Part of a small language model's weights: MLP 704 SwiGLU.
Each number is 500 + 40 x the weight over its row's rms, rounded and kept within 0 to 999. Layers, rows and columns count from 0. Numbers have three digits each. The size before them is the row's rms in percent of the matrix's.

# up: layer 12 MLP up, 704x256, rms 0.195, rows 258-324, columns 128-191
# down: layer 12 MLP down (transposed), 704x256, rms 0.111, rows 258-324, columns 128-191
# gate: layer 12 MLP gate, 704x256, rms 0.185, rows 259-324, columns 128-191
up258 092:599508467461521524513527543491519505498524477463438475463507413527525466462437507487519514526477471461470460482533441462520458583432525488513424502460446521430517557511537497546504547459540486
down258 095:497602521495530493559521566474493453532473451571449523483496447530574579478528462472521481572528536471471501471451417517521452477509506515426522526503502530492524526561454446491547550533436469
gate259 098:546419492462470522420451484543575512493462503423563406506443506452488438530537448492538613513448566507524527461507492497432489478462458467497500493480501511472523469479518554510564455439567486
up259 102:388548463473494455528472519477494472552501519571413552482566469482466533490499483570510546498538494437592490540470506429527470516554591523502492526526519492517502514570447487500421576556441474
down259 111:452539478522540452457513492477474510516435455478490428459455471499581498528511541515531521508468503502590465527467523540473506532522553456548516489424517443522580529509456520576526529475496481
gate260 101:468559474496493457424574499371442516449538469575545487511498531497426508561435468499532483532469449486477467502448521518504475519432471474478523492507522507520529497479563478509445461480468459
up260 097:527542431499537553476390467473494488489509522526566481490569486529460510471552541478526477513502436487504520478584536426529476497491579484465460522536571473469449481517538518443483496481474463
down260 096:490490505609509578500436470516527469483493490484470468527569420523510449550519550496469526454505481476516500483479503545562553564499564547593470468500477550610503557429478450541486502503498519
gate261 110:488407489464476487475466520515470490497451328449448535494427442545448444510526495505509478468554548512612484501552441447527474451515525530551567542535520535476474505492483432456489524542543553
up261 102:533569522509502475470509564557447526556542521504511512527475493552524500509483540427427496484596498462504532449560507608498507484458502410465518593489520488494531542456539491567538480518425491
down261 103:492509568460508568455511572499511578555483546485502452498504442571501473585467528444485509501490591464498494483605521447490494473407514476468493473490461529521516511522547492538491518561484453
gate262 106:626511447486502549460479469497444476513487486481524515404516445509470409439523526642534500478526476440471451498460495551465412506519533459485531478468474463452490481519507519488513475500519504
up262 093:501518550526472505445486530506582497457538484569488529518540465524487417457498568525530514507538486474467466482471490487445422516505494526391525457503437500430483498432455462520540532484487485
down262 100:493559491524480573552410520521534502528499476535542510525541540512446463485558508543478498543493467467514490559545536497590453443520469512463504490526490497512568440533455469463466512410545551
gate263 105:550466456545477456499539502440503422526443505480469445520469508551481440450486488584466474554463534587503495528456490458486423483457454609457445548501459519504470494554515509507467540427495464
up263 108:513510486501503502502529515539544558546463475487536574477549472449536452558524523490566535394516563500541524458516448583495552531568512487448561529456440500535448460478515505588534458522499490
down263 104:580494481467448469523548530485546537489632474520536532548535526393502546492448497494513563473530499440496536504602524588515458485574510474490535505525461457488501540494512468593469507515542522
gate264 108:566467523451565497492534444610560440558503514464452501476536500512532478497506436482530538442484495488506505522555481517523516511614521507465535475502531536577475501478518466493529400479507467
up264 112:468548516470471483466450452492449484528513515451517531559543448505499492475514506480464470434496495540589477455500499447488480418491576550492559521475503471474537490515560516488472514559562500
down264 106:520607452416520563513489518476431457543515537417526523520536560425485544470533562494564506523483556545547489463456455507506526470470517472491471529522464478493529466484540537520503504436529498
gate265 115:477462557536483539480484522498400514522518517505497503422554510599477567486519521515478477449496537517444498460500541470455483394590515495501476521481492534455513505496508456527443477564511468
up265 109:504500462581511423462480508483493558474518546561484516547479460507479523553537469463476492489486536498489514575516511498429516514487569527483503478540447503586431493510417517475496502482521486
down265 112:538533500525532429443411563463480529505503464457503484518468517504439504428535508438493547505492573477463496434466484494496486487467502495474565483494527457493484487503519501473501469525547519
gate266 099:492523515423456513522495526471520539533625523530493523503512582490419524499510467529506466553480468503488524509446453492506500502518558424433451522544541474485490532515559493646474529545477485
up266 093:485448502430454585562507492481554516421547508480534425401548519512503472486507467552541561519502510494549560483513551465510472471529525477482449502528460520480579410527484497591487552482460544
down266 096:436491520548506485551502450483474525457402524452456483469514444495512501528476457544517511480548509431488567514553574469547436600448519490496547470440546490527464540462515593489463451460496587
gate267 105:562439470547556559464531472510490530482473434450528525432627460433516484489441517468446455547482512495497538447497491537426555536547528489534452453484490493507522457488491437459502510517408510
up267 104:498534508554530580482481519538435481524531453517520572512543469509510524515444505525492573508498537468485517432488516542478449497574536555480430539506628501516491542533501389454561503534518521
down267 104:455517539585533499516534436545521486536429530556513518483491488555541494479469525529493469484545395501511469580512502544491526472461521538574513513483459512462513446521513427536572505519480443
gate268 089:501572487517459483474496565566429490488461476561511472538495572536450433443554523542512505517412505502474500453473520431448472523454503543539471442465473390521419494496497488468530574394512502
up268 087:412457477484473458493496478387486521470524518418497493511508487495500467473463548501550541414468428491509481531488469497482513520526484518502444419518462547456476496557493454472452468483564477
down268 084:528430527595504506532530483586540554509499491498474542485423501485437498568522510506480507494493460521513435502463532425547500432561515542484457518523525515476496529530562553474534470468508467
gate269 109:507570524516508561477476499458457483438472485488451539488484473490485582508524507421462504454546496463512492487486421488514526464519491514537491456482443433545462508512482462469532519465513468
up269 108:454548490495484491540510492483550533487445523496443488528445461499480501511438505482501491544489518524528468508532517507539477513532485509500511536495435506488564483446528508439521535494510534
down269 108:443448460524496537484502496499474455490493500501529573484516582498464477419508551450516460508560523501473526562479529505540464584497496526498526476468588582492607434508555493485486592464533459
gate270 109:511492572468470504547522520498495514483454501489434481606470508477476579507511495545466461469509541411447493520487510518448525518537469485478515546495393528515536538535490544474538489406508521
up270 108:561478457527538491537498531565465436515554523517525510514511471467424488497536573485536517512494502548548444486527537475527493518557471533485529501527485498456508443462427481489503524472426534
down270 106:554510532489515478537508473508477428583506487403529433564486484463553529459525501497499511479473457421493500475555477471476490558464455542405482549500496511519514488446499517430490501491466497
gate271 105:485608583475464460423468452484561556546508455532572487553463560557461468505530476517456478489509518494442502521509568479475441534489506565463458468464460465502503513483500475464506509539450481
up271 111:563495513465475522551442483536511483490521523463461528491435494483485514469499510546573496531462465445503524560444486551539563461482485484522469493535510470458564499441521553545525560499419485
down271 111:432521510439486485494576520447462509450479530504536482439544498521552494561541485470509533535464488515397486580496563497463488503455531468503514509527490437477486472498591526511504541477510409
gate272 088:447507572555530500501503528558510405509518482487415531530488498514430585508535489537481530514514443499511517459411489439487517523568554527445504511503516541506515521561525481537468495498442534
up272 081:479495538545495501444547517514478440486490535529446525529509534496477485520550466556516533517520457505588535450440556528512570537517485492469511481503514536473496437517549531533464475456466513
down272 092:605474435553489552443460543497503524461532536517485477500553539573470460467520460500492564570530454472574477453475526532460583433447480529548533445535466538463527463431557532443583402524539477
gate273 098:503466527556497504477514622498484512443508494451467534414511432468520523493546473502486506521480507554425529466478442443426496533521452560424457503491448556447397523411466507572437504433475535
up273 097:418446456422498493514548446433483397608520488535493431531486556527565507500533572482508539564480447503539493470541558488487580559517435519531435413460533497442537465554561544482571499575497526
down273 108:472515469523515517501546475486530546531464473472448466518470548528565488472499580514514425494487458438489558458535544462525458477500467479518561499502486518487492510530552521506490479564437484
gate274 091:513515494406575493449488483450502488538540498495528504460503465524520536595524500400545569505548510476482488486532476499454543496499462508480529530474487451446524503554556485510463462496562525
up274 094:512477499580519462528426513467431570499438491541420456565515494479475485484485497502443434456456566459540560420500498541459397485485449484504444520457487505458505502454476488501546508416445457
down274 087:541469487493500534421498593507565457483491519492562438471508518494545534479527548475485542481536472533494518518506511492539566530562582501480566471531487478507452543502483483532483462554502424
gate275 101:562445524517540506506562493462485460475555496471505460510545449508567549511491489478562448518479576567467481570528482515440447475481511538562455562468513557520550513506495536482561482501523471
up275 105:418394520532526500499527548452512473576496543514582528448505447474541525529431483446547498530475455508479569552481477406480533491504468492508508513539480546430486541520462535492500484488528446
down275 098:470538513441466493512483510434522465466447467516474533407476530478549466444455481435546453534457522564450493479548497463496443468532496484505535530507510433479506524574491464522463499592491457
gate276 093:448534491499575453503499534519530435510460412496542430469493454484431467461429559510450500498440455521517547573536493502462455577480523451503513446461492512455487518477593510462465475447475539
up276 092:514463525538490533553515496548502527491491529510469484481484529573454551524484512492534451481597493529502558428468566538458512490559467461572497466476564449533563511465492485536576453524496476
down276 100:511458525518404575461481480502483401487512550522475500524466522584495497469458499509508397537506459493545542587415503487501522481518499516542485491449537460570473505496555543492488519479499484
gate277 095:356462528537524465505545417494486558488458521526480541529546469556477524476519530472454537536520424525524436475442527449537451545533442470517500492509424499502461510468532493503474498507393532
up277 094:584583504481513510455548638565473473487486512479449510434543504478496485475456486484572506489515466496560545485558525485524438554494491510471511497452518478491542494478552489468482494438553514
down277 096:504478505463468496454517546477493458545535498488473564474433514557454511462501398539471474460524387493561466555438519489567496518438514491549437503506489545489510528448499528505504552449534451
gate278 084:509447538438532560503511565460524434546446463483524573461471501482501511526456542516529536526497473454479450545538466543503570501487493484512444513521460432560447503487480459525447488436551500
up278 080:520535516590465426469528485523480478445456572540459476525468559567449481498498479488503524452525602513502493469507510490557464513466473565534534494495576536451498485401494588532555488527463476
down278 091:559516439512494532447464496455488516453491526531480506490474429533504528547533530471489559529502482522566515518468433511502560467527536484543472469430513590558446473512468518516502424464545449
gate279 100:506460474437469459426485507570477553475508488539500459526467498529450530485486515444515492455467523441519515522559462501455446455432595526529504563525533498436508603543519527488508527481515484
up279 101:478437461429485498488411489499525485536555478518540566545420462463418529472485491489477512449470527582561500499485448551476509540504597507505513488516473527513514570457511479524502426548446494
down279 104:558460511476446508546484552567473493481544440516631486473515509444522526459450447536477511529443564421515595487554485534537486514476482445515525504486533481528462451470491504534570512492437480
gate280 093:517542526565501453489501526517520552508512556480509403560471529484447533546488540450519533439513450502476540493534524502491493499537476457475550456470501472495506498553461513524510566472540454
up280 107:448502468429554533485470506418489515475579561469546564528537456484495492511567414548497515462515524484541539513550538503484450516466471519480539493484508425592480463572524528499545477554462487
down280 098:569584541529442486464456553496525492539529454508475585521453448513483565515502577520462483497546477555518525561543481502550480453497430547500547490597494421492489496475447485449483498494463548
gate281 093:490414552513429505482524519511497520533482475522553500558551541439447462530444496552529558494512518508513534481475540463494491481547453476541495491444498503513512595501517499470471515473512504
up281 094:536498549509502507590578516549512518528491564621467531515486466464510499505496441574481515559492432487512488522433455555481537467505541544499484500514535530495531578479542462500457514536483564
down281 096:451462531574489486475485470531515493488536474489417468415502473399555437458535450527470507486448593534454478510499551515544403524519545496489526493491522461477526532481511480607462464527572452
gate282 095:412499521457540482540504493510497463492419484492547534549493516485533528567489534550482518483490498494529413445548463565499515518421495470390519573523480525534485559527536578466471529497518470
up282 096:558492574490465451496536521559500572519560507532516533516564523527472465493462520492525463551497549572488554493475579502442518412550482534464512446490516486501500416491401514528468470466467519
down282 099:471556462495507529525505477440486545536470455553486479496541484450509483496551534423531523569465435488459546509524506553497486431433478541473529517492451477491517485450506490527449522508466503
gate283 093:460528493481507535580515506526434523502496489485529430471423562537457513501464512498537517506614534498537502483498517473467476527561409490560510543467459534531469505471471477546494515436488513
up283 099:441569531550513499515497510430499485540478455534513539540512517505501498512463530471501499452454454504552571538534494490581549595491428441488478472476498535461485531545516460481490495468538500
down283 097:475491505525479475510480519557536479509520519523510535437502454504473434482530473502467493483494521504497450492489436507503483502523527520464527473498488481476470473482516511575500485509512473
gate284 107:412441658564495487508517484527483439543491587461479551428573464503427519480510547465568442487468493498461513537505614540454476510478464444520561508552507481497444524497553537471429620564487518
up284 103:538479537504576470516509520509473479489536473509534594475568523486540483464483499459530478492435508485458487530504477491414491428523476495540406469537497471497464522521462602508497427511548510
down284 098:473494490593542547480512512477412524509423446543544532518532493478499500486576509515502554492445485488429541548530503466443534444459560519506545510507488463485464458500455514437540430472478507
gate285 094:532506492490436571456512495465521506503536442533459504505553464538520448461585541501492448436425565470461547546509423456549508483458486501486534520536602531450511480517472537504464521578522535
up285 099:611432516485456514512452515496474517479514552531452482551485427488443543446500495544489510516508494498558535522524485550458486494512516490476518521407477497474512511498513549504592505555412474
down285 093:541473508531516550506489441487476475425553498537500489504495558425524425464424489656530489491461428580523459486537526487517469469461559518510577496479469446495537559546586523542507496431535516
gate286 093:453418553452524489501567577497450557596470559501504474468548503527506469519481567419504529483439532461475501488495517558497465510470458508464522468523515410525560525461503456507460448448519414
up286 097:442462490517591527555528504506508553474450478474539516439583445536518502444508542495497565607483557476492532469514535446486434467575497497483486488549530555519513536504528570565462567496510508
down286 095:535503519456421486446500500580505523506508550535493487472534574461469535438535476515505482484541424571516485423526641497547456492543508501470422439470463469501527475469478501516566397515478450
gate287 102:496533539512497463521474499502517492516490458463479485501545515483502557434462540499619492491551471544528454511505423450533446494536513499571550498496455396503431572466485531507470552538508497
up287 102:528522521516445484549541507506513498557461469495487498450501519519505585502489515512456405515512506513579459531516482487502551507463539521472560541468444497528468574567500529514393491559534545
down287 101:552526556491551478468500562450474508470436471504472431494477535518523472518517494475555459413576500446447463404532508543573499435533538450553515450491436502478427475516499507461515472509494446
gate288 098:517483490564417485509515461441544492532485483488507485501504502481516498546534489570508532499516534511500484567552506498490496450496474444515460495486556489462513456426508513521488536455457468
up288 098:424492560408525523436469458518481528515444532455458460497516508418524464479521520499514510586502504468461510495478553443525446474481593520583465505515457484485516513533480479558571443591526522
down288 095:484511473563427486525400467535511406483515497428538513518606472509542420526512460492488416546470544483420486504537504503454511535485453554527528486430518450535579514455530469587508573513542507
gate289 097:472513471494546503453466515536591507528535438475497540496460491480511455502473468461514493546430534500475533493484539416448491473511449568485537518435489547497561485564427525489480518501449476
up289 096:486483531534500490487534570459537579477543433540541543487456521501496526561479451519426580568464538501499504555513450457455522479463491558555426496410528447485499529531432507495506508471424478
down289 098:447507586475521538509470517485514540480592462593517458466517576513485488549537392539537535478489458475555522477523566502497503543527497436498489479501509527540464441535515518503531512540577572
gate290 099:543547532487524463543477505463496509476519480473477544492549445544455528456474485475525519497516564448498462524460424482532558522519524503513461464424464531449467475490524504452574489454496504
up290 110:486483453489443522566518462508485482517495544522500544423473511504510530567554496552475549469489537555526508467478494568493539471545469424521528476517470539462514474470460515485486465494509493
down290 099:526505521501541476511487409473502522544556456554534429554572511518421539549499488575423463482515574426521585545507452528487539497534551535489478541525533590470531495528475542525512444445532487
gate291 101:565511454519533529456518530520475484516452524512515494476462475563484523523503475509526480589488524536560509470565534523507460475481537505506450523449558491467483450471544455502500487413483500
up291 107:529489431525469509496496500640485476519508495479498513579463487536532488466443562553478501502485505542526546565518461508466463544481456510515528486510572502457512598422448513493505433545585528
down291 101:586504449471452497528510456484586478569470547471525482521473499555470511509521491466522522474507375495519561570553448493520467500527568522492541432454517585579530490529478492472564567438501463
gate292 106:501483516505459507536517467497517573459480432464415539479519574580489559531498530514492494487544460516533482533483475441491494504517464490556524400483524513479434520431497416569491517571488522
up292 103:545471512465489520497505471534522512484467545512517518483501559519508458471498482505525594505614468489449458413488517512553599499536504484549471422445538527421512502477510445503480432556466494
down292 100:587579464524498495465532458506528469481504430571542467504505536433531493468438519453509487504475472406514434445513463495620478532534582558526548540540459500458438510560434529496473438474500537
gate293 090:450468538507574469546511508451517433462549535452489489549520468522482555458474475508529464474454484431493554407456538471476516557514444555584562485471462465508475538506472573550375525532480524
up293 098:504493484481501441581494456471465465477472520416493483470541535504460472549496501519514460503488499509438460457469518537484512545458533522468492479598525517476458541407470493514618511491511501
down293 089:512432485496510486504516546510511508438508536471476571473519457468568478491512502500504545488534456526501504582629474576504497483487504461451522479436526490561422496420463496470483500466460480
gate294 109:489476521502518541548506533419527507486549544473527551540525452494525573465564498526459458491488505508524507466508533548468506381477524500429494515557538524541537578473513559498458507457557444
up294 110:539496520549507428528524481477514465531527455551497468453451519478491489490552531513553549459481495476546516502522522506487516505505541544479540468501450526502572481539529477517488529482500475
down294 116:475470510540535521443574549542482479439467433543475465485567476439506450527468459486506500480434451506596508476512501455442494530468539596461494540449424552510467465473530454530543515508456490
gate295 092:451456457509505539501458539531536480512467510480566555476459459512534563533469436479556497513533477505441485508512523420553457526441531489467462530549575513534501485460493459465530547501487558
up295 091:506522512494486496469551512527531517464415460419530563530549548494506493563537486506469472492413456562462464524463552530470518443574543424571510536499453554466542468559529531476484517565523466
down295 093:492519542460485544451474482501517525510537556486482512608420441527493507506461525531419507513521522471528473524495520482533528512540524491534510469476509496483502546510537581487496511498497492
gate296 105:463435539551480475507525465541589488504532496528561481478512487536441465520458487461573515420519511465564498530533491439521516545579431522511524515550489528545459508494519466481429478529447524
up296 110:580536564567517566520581451552490489547541408515518458430504552556515480554483557554514542485438568546535499518478521500462425582495523484506517504453490553508484496499471503524512517472419450
down296 109:481568494526539577486483497443523466514545534449535449429531605474518476532526466519565485493490491486511581527487501506602534542575471457558444450497399468528439481498456517476530537458517470
gate297 099:483530463513395484455520484488470473515613447457460496391516515458469555462481579504497467562435435567505527481558517480451485468456488530481511484465557464547583518494494476470427544513416569
up297 100:436504483530426522566545547495479424522525443476475486484516399505547459529553550516523478497461548453527520541534478490531501429473518499549425490472434497467596489509515578482532531534478646
down297 096:485503459455470491512505484463430514451473504570511539486495518508474560436484508573468485476492439513513432528543473518522509514569501411527493528621525534526554517533511497508532442554583548
gate298 103:526471507504480458558482531481470491537491405467474413482525521493464432482468561599542499531519464512549575462489494477457439547523514460478548503421488545501496469441547459500504512530561526
up298 097:567447487445477461545481562510430491537553501486514547452432572508492461532493474437452476470494470569500538543506456536453457496425529440508487467496504548452502531479509438543505644438517490
down298 100:508514531509551499544480500556526509578535567587511542525573534515538480495483505547520502536557519525550548470483420525507460461452485494456417481394426553425450519520471490424482503495501515
gate299 097:446478499458419484461501506566481439475561555479512521483509521480467502492534494523475552562545433537571462518483537487491479520511526521459565537478528523510453529487444477438490433510526513
up299 100:522540565475555463503566499434460507464455503447456541557531427486452525504455415453482541499481485502526490490543512482451562456567471487480526540456473455472450388458520482458479489474526507
down299 098:516470532461514444462481567504481523569497488457417473509497523511533556502523496530475508513433513451393553510492481477462512471477546461456486522497516449433506539536515532518428470510457481
gate300 113:486529454498581497453549472495524493502467500466449518578506513513463508530560490496412579491504530511498492525485516511445474470496517553394424496439512466487453420485531568515565448473518526
up300 115:516491462502454471490491468457511451493510440501473423414496558486476450596449482499514512432505564562480493521519506497441430484486473501511496514529506516539511513541506533505594501505454587
down300 112:528476487540541519471532513400547494536525490499476521483458472518489502516484529498521516519528485474462526525480433539493500491431550468510521426502493512411547495477513563456529512548500545
gate301 106:427485537552516521496543499462494445523474443441544480552401471531403559497529550471496578504517569459528534472532462576469485558501539583465471530512464525459561523534488429501454473451512543
up301 105:501496493390505528539468450555473529507508450532541522503481538519542490440525498486494431484461539502456522550482532504525552486508480499407533517530500568545541491498518584467519425444524497
down301 110:511478561546445511427503448490492517529467511511472507517455462453507486502470554466499559516461475474474498473426468477510524487458489507463504474493466477483534476453438463509465528459468561
gate302 100:461491516407565439504546489571504488357440502521495555471463564512507493564543523518489530527527569578524539467539467579486484529548476476511524477471496486568477544475463395495613504535526522
up302 099:498552464500521529522613487545503511547533493563459474520495586515449538559439532490504612514537505513595448462531498482499482509470466514536449478524548512532540478495529466458491518529487390
down302 104:422507554478499476539506459501540453516547569469508523445522502415471481563455534476397403516510541533536576578509494514584486480567469456435493473481464561410521434524480525547516493412500503
gate303 107:427500542461541476446493501572588446571473565443443514444521506437531495439494517524459487444587475457473592573421494458444546524496459512473511530532545544542516461514562446568574558511535574
up303 113:518496534536490451558533506403490492545530545460573511525498531483521499474504472493515452477543558607494527490466492464534450548496496538524443484491512515544520610524554549415500495461448560
down303 117:551527538460418415455571501507494487501467503567467572523487501533545500505529522493508506511474547497499518478493459431476518499574460471511423501490506525511511466467520476563496483435463489
gate304 104:548594545444526499462496506403542542508493467466494494559505520541513501489435598549522495535502542468482448486513506500466528490557472534480548472541471509444362525488523513515463532466511558
up304 099:486498501451479512520493453505491478513529531490535497532474499442542521513566512481505495522539573571479423459465513524519439526507477521602459479470454421526509450481503475472587497489482440
down304 102:451514471481433445534533515470578563513460478484522501535511516474496502456468568470553474476524536500495531492517408480535471509531447481487522509461450455465488493454600529549437540549501451
gate305 101:580546517473506496473566543527557455510518537514507486578506521463434478529493548442489479523458559461459492514531521475474478504509423535483534497501546514594564536543507461539452563452517518
up305 101:529500543577582459501528467568481496456513486519513529526536498486468493436515490397470460520476556474496439491539464512512487548477558453557508493499505555423511508482479525481548489464474520
down305 100:521471450506512499532444451526522459495499487502534542537399466478446498468566536510505549514443455474466481524495506441524531468443481546527557477450532472518477527481543476558513507501505472
gate306 104:605524529501475518442536487453552503519451526455536466420456458497479467508575537462475501474473477527533463440474536486498498485476513537490398494449522479486499473501429544485542521472482521
up306 100:467468539517497491542560411481504490488550521491471437537418509450510495463542472438466477542578452530466501552554580516516535500457472532493480480540465488513511547487544502509543454478471566
down306 099:525573495570586553529446518503448524521474509527456490516497518491459526491570542461507555565508502527514500490531517413506433492504461524500485479538495562510480453547526447548523516462455550
gate307 094:521565612517471525483556473445500580567498483470490483467534453453438458500480561513529480489503541623504412530519493440472513546542529468418536446451499482493546515499503618539508507573479541
up307 093:529545530482478533488541520526511543506440449511552457502521486497443415414497524476551482465520471535540431417461524583508500511500510476517559529561560458507450502522502528503477488476423464
down307 092:525486576537521514454487581474493485502580484543474546511438537568459492538540451504507491542525457532418545502488430437436506530515493453555542515546526490457537501500496523511511576478552463
gate308 105:397452499468444451542551524497518477530506480440518448522530532441431524536454548479506451507542463480423434480463473471512439573474441464503508482473543490565513476432448432510466538484558478
up308 101:480471558494548485433545496427495544510427470465463457452545476478508478567522510453522460535556452494503537445532473484497494493470511502513561519538493482540517455424484482463516500418549536
down308 107:519558521429509502440505543539486415510518453489486524519573580534533514541546541543429555522540529508504500560462588546459537518506528484436481493444458510478442439488531538449534524436531502
gate309 103:550492441633517497454515531499477427566483444545539528512445486466518442416455439508456415525501499453469473492584523495496478509588462501471558502541516459503429484475534425472522476580544464
up309 101:601489565566481586439445489513515526567412491506545561480581532483461425472523479519503542500448533425498498525484445456517464487545472476468481545486521555535526546493540525541504539483555549
down309 104:571486555524531497466452534485533527466541516586580492505521483483483495463544534452534509509452565502409505485448444472504474401514463499495488452492530504517427527507448551518545544408505522
gate310 105:483501456478532483633517517512491495516499457487458519561503556430470488511438468554464453522534514517505494451509486429479452516509507472493473472486431501562458519540464437472466515580502495
up310 103:527539472516519549487503581470488504543513516517506516569513554497493513520456507490528486558482498509429467486508576435549497511504539535532467453487507510467530548496488496523499538538563502
down310 103:553537503523429488420487458493498469419476446568529512526528477461511530446496562450494545476483497458494485527512492481416505489563497498468563596508525534440489511504468480492528448513451518
gate311 107:525453475552494446485478437475517511502507483511528489490504491546569390525536529513559537530434501471532520512478475487448517487424574500506477526485511513499467491456446517552481498408477488
up311 107:571529571452581511530516461443449504500488501466458479527533523472512529520500507480477494513538490517468451529512446515482556499485504514491505535379527466586577418588547454474451506531503481
down311 104:484538504506444499462536539532463459487458569513529555470472489543568538504527431525455502504546476504495403549525478478465485479523426446496428518471526476472518463399459503489499525473535494
gate312 088:431476452547544509531483423448599483463518462483500459440449522530538541473459480480548484572523541447544522530525481471544531519538522488517503531513499535525502494563505567527473476491429510
up312 091:536486503438560496514529463527592464473490538543412505404514459497486560495542494523483539451484465479494436514514465501445468474506504534446539523529504478462467504498541538515479459473461491
down312 089:529535483508560426569440452415489524447541496515536490539495539494446563501413443504557516525473479546518510439489438415547480542505546508584497470432510509501475500511437488482623519505455493
gate313 107:455442540501557426484521448556564508513543380444536445522527513553517396533506551545519493464557483509519520529496504536502497426590487420475519418544478527524470495499475489435528504463428502
up313 106:537441404534477500506538488467444525516470443577464541568441493542580576476537510477485499544513537514504462510478475492497458471476534452515487474481507562506444534553590492563545540479530477
down313 103:473467537541549410463536487540457521530512504606496512451485512458430499577489546515514496525525557491478450468581533435443485497512505518458532556541547530528462543523452491453445456486458485
gate314 100:548539473523516480507475484465541480458536512468530551489508466472500478553523511446456528526554531452490482548478458504488526525520437470551456523453542505452543509539492497518454524469471478
up314 101:443531498534546465479459526485453471474567530442553522469493519484522515496486481487482456545505554553475506541450462512524618527436451505527502481514485501470524503534487485471542477617501508
down314 100:518506556552518513549481492487485505585458533552467516412466520521495495526474522523503408568508510505456490521451490463570535495470546510517556476529501444472559475568456455457557486550449476
gate315 105:493483460472567523519509518490527465520431470587469482470507542539439417492412536515469525562467486420546478504544595470553465525498505472518501454493579508535478482537493534460487559507489466
up315 109:514460543521470548558518518502481577479440515495509496503462475475521457548528433446539467552517487488533502485576460560477450523504486467445511501522448480548499501499494477485504557529538433
down315 107:535510506490436560500540471510415517561447526507492574520548546512575459502528417503538538477502472479495470497501531525461443530439588523454467476481514493532474517558536481545487470529443450
gate316 099:548490478453492527516495527465498465559537455530486434582524523532537424518531483463455542501462553464504509488523451485563448507488561532518464528475441554502498554517524458509499518558447514
up316 097:526499477574487499478472559477508508597497488478497468476543512504469454512540472456568491461510430478477555606509471472484518459498498537530492478476443520491572471572556520486508404566449516
down316 101:562530497482512508496568515593557490532476538451504492479513480533471474498469528582550528490467501534555538479531529536469483489495495493518478486461507529520570407467511499493506461518474498
gate317 100:494499451565495452501469572571397456533482484451513498545511486456448512527481522495485531472504534553420482486484508509484497483505514503513485563447406469531479477570491492538529498503499483
up317 100:475513489546506524540489516546565550478557485506451541494484559525456496567479401512523525580483463515547607478502506500497448452434423500526493531516533498511490498471496492442528475495504532
down317 099:553497546523489535529545474454507551583504411465535483518607496451529500516457482546513492516538585489543447539532562509572481470510499478580568500518456485488512473505542508484497491535619540
gate318 097:506525574556477534462497431521545435459444534451506480462508470497498560476486525516513452468485433485475491598532503471513477515520521560416544576568490517514528482504504501559467582524493472
up318 101:468462526472461391552469523444503568523488433532484478431523529522494476533535472513467477536443459535495508523521444521419511546489511525556491463481440537555548495497496481577500508549466527
down318 100:426498570475389496427515513525558489518521480517497449444504524543456498491469444412464445497450519465532522469558465547542465507543490500470490432447479534516616449542496567558462521512509405
gate319 103:468459452529515507520473487415556447496489489508529460497492495503552593431515460570503542497491516455524434513457539489517499523470471460473505490531559581491504513518542488473522520500389443
up319 104:406536509439481480524522443563483474523444462436537437536496488522439512538469444554520557533559565497501539591468492516554576538634446521489564441507481476439500445541444482464462502542490462
down319 106:410481516489480450475468517498526524523492494486474535420486537518567560489510494496510510508483546502501527509514563497433533513523522500518551452558466487450518496560543489584468515453521467
gate320 098:432534556574529475469516467508486499556400439532477489461543504422467478462496517531468496426377524514502543468500490489454527482471512487539520490564530549490479449514534425528531521499483400
up320 096:559536455569460505469535470474447504502473505504504493515438554480501476519524457491532425561497520482462528515459481445571592476500480477453540447495454506540515539469526502582563463451526545
down320 093:567454531516506539502495489543530534482541521466457517543575441457472524465489496442419553519504520508508560504522538453462470476455496445558513493465483455523534491531504494553430405478495454
gate321 105:581514569520535520481504507541545540436474509467518473507508512444424471479528461532556457519491487494545492485494565513458519494534465528481538512538530454445467532530472494539423515530472510
up321 111:450505516459422537491444553470488516439464540532511543528498513447543576500560435420471480416439507534471450499476479563456465457474522442406466508542431492480462544538453537481543501430558398
down321 107:571529530459492517480427485513517514478544469542502510496524545462501426528522426581508466494507442557448519471488517465477453522533454547530503475445556513499529517490427453463520499589455520
gate322 099:569534526481490446430539547446475529446486542415530501574516497528483473506493463498561497501549500512493499510469497511539523476462535590491539469554459540525419478538497477497543516418490551
up322 100:523516523473424494519461465477551502527458531516503428463446476536471494455474520434545540487528477498505515532478492513515464526472493497412462448508384399423469568429533386452524444505461490
down322 101:542529475566454542537531516498531598437462514501497486458526475513439548495495505490521506514551568506487448489489538468466508505527531446477522469472471494504509517439539544491522554558532486
gate323 107:504566539504442473544489481465554477442457510499513529467510453568513459453514579489521527491515519575489426467583514456493485540506493580511490511509486470472556509465563497461458529518431461
up323 103:487498489417544479568570526492511453471422496437508468423494484539478490485497507425487484436506490437473469437447406493502594504450534447491497523536542449540446516468577528484502431416563538
down323 107:559508538530455446509486442550467549518504455474501506538515513497444508553507530495488503517524434480501532513474548495544477527518462528519432445571562467475472589487502529434475535490582475
gate324 095:389544489489499494475515483491516422511462524525543534440490464479470465563500514532483404527547441520560512476524500462460564497443575447473455460501497537492499497587551493554444515491493456
up324 090:550519526530465434430504606445390514584477503496546454529483541501515445483447428560424519461483533486485468466554493498484543533495507521502442462472491485539526482535540476555485449497493487
down324 094:579472475501522438447441504525566544457490553472492453496528474501569500579552514429516511459529530466538528583521558492514516455549492551534532522565466528444477471469513517500436491514522490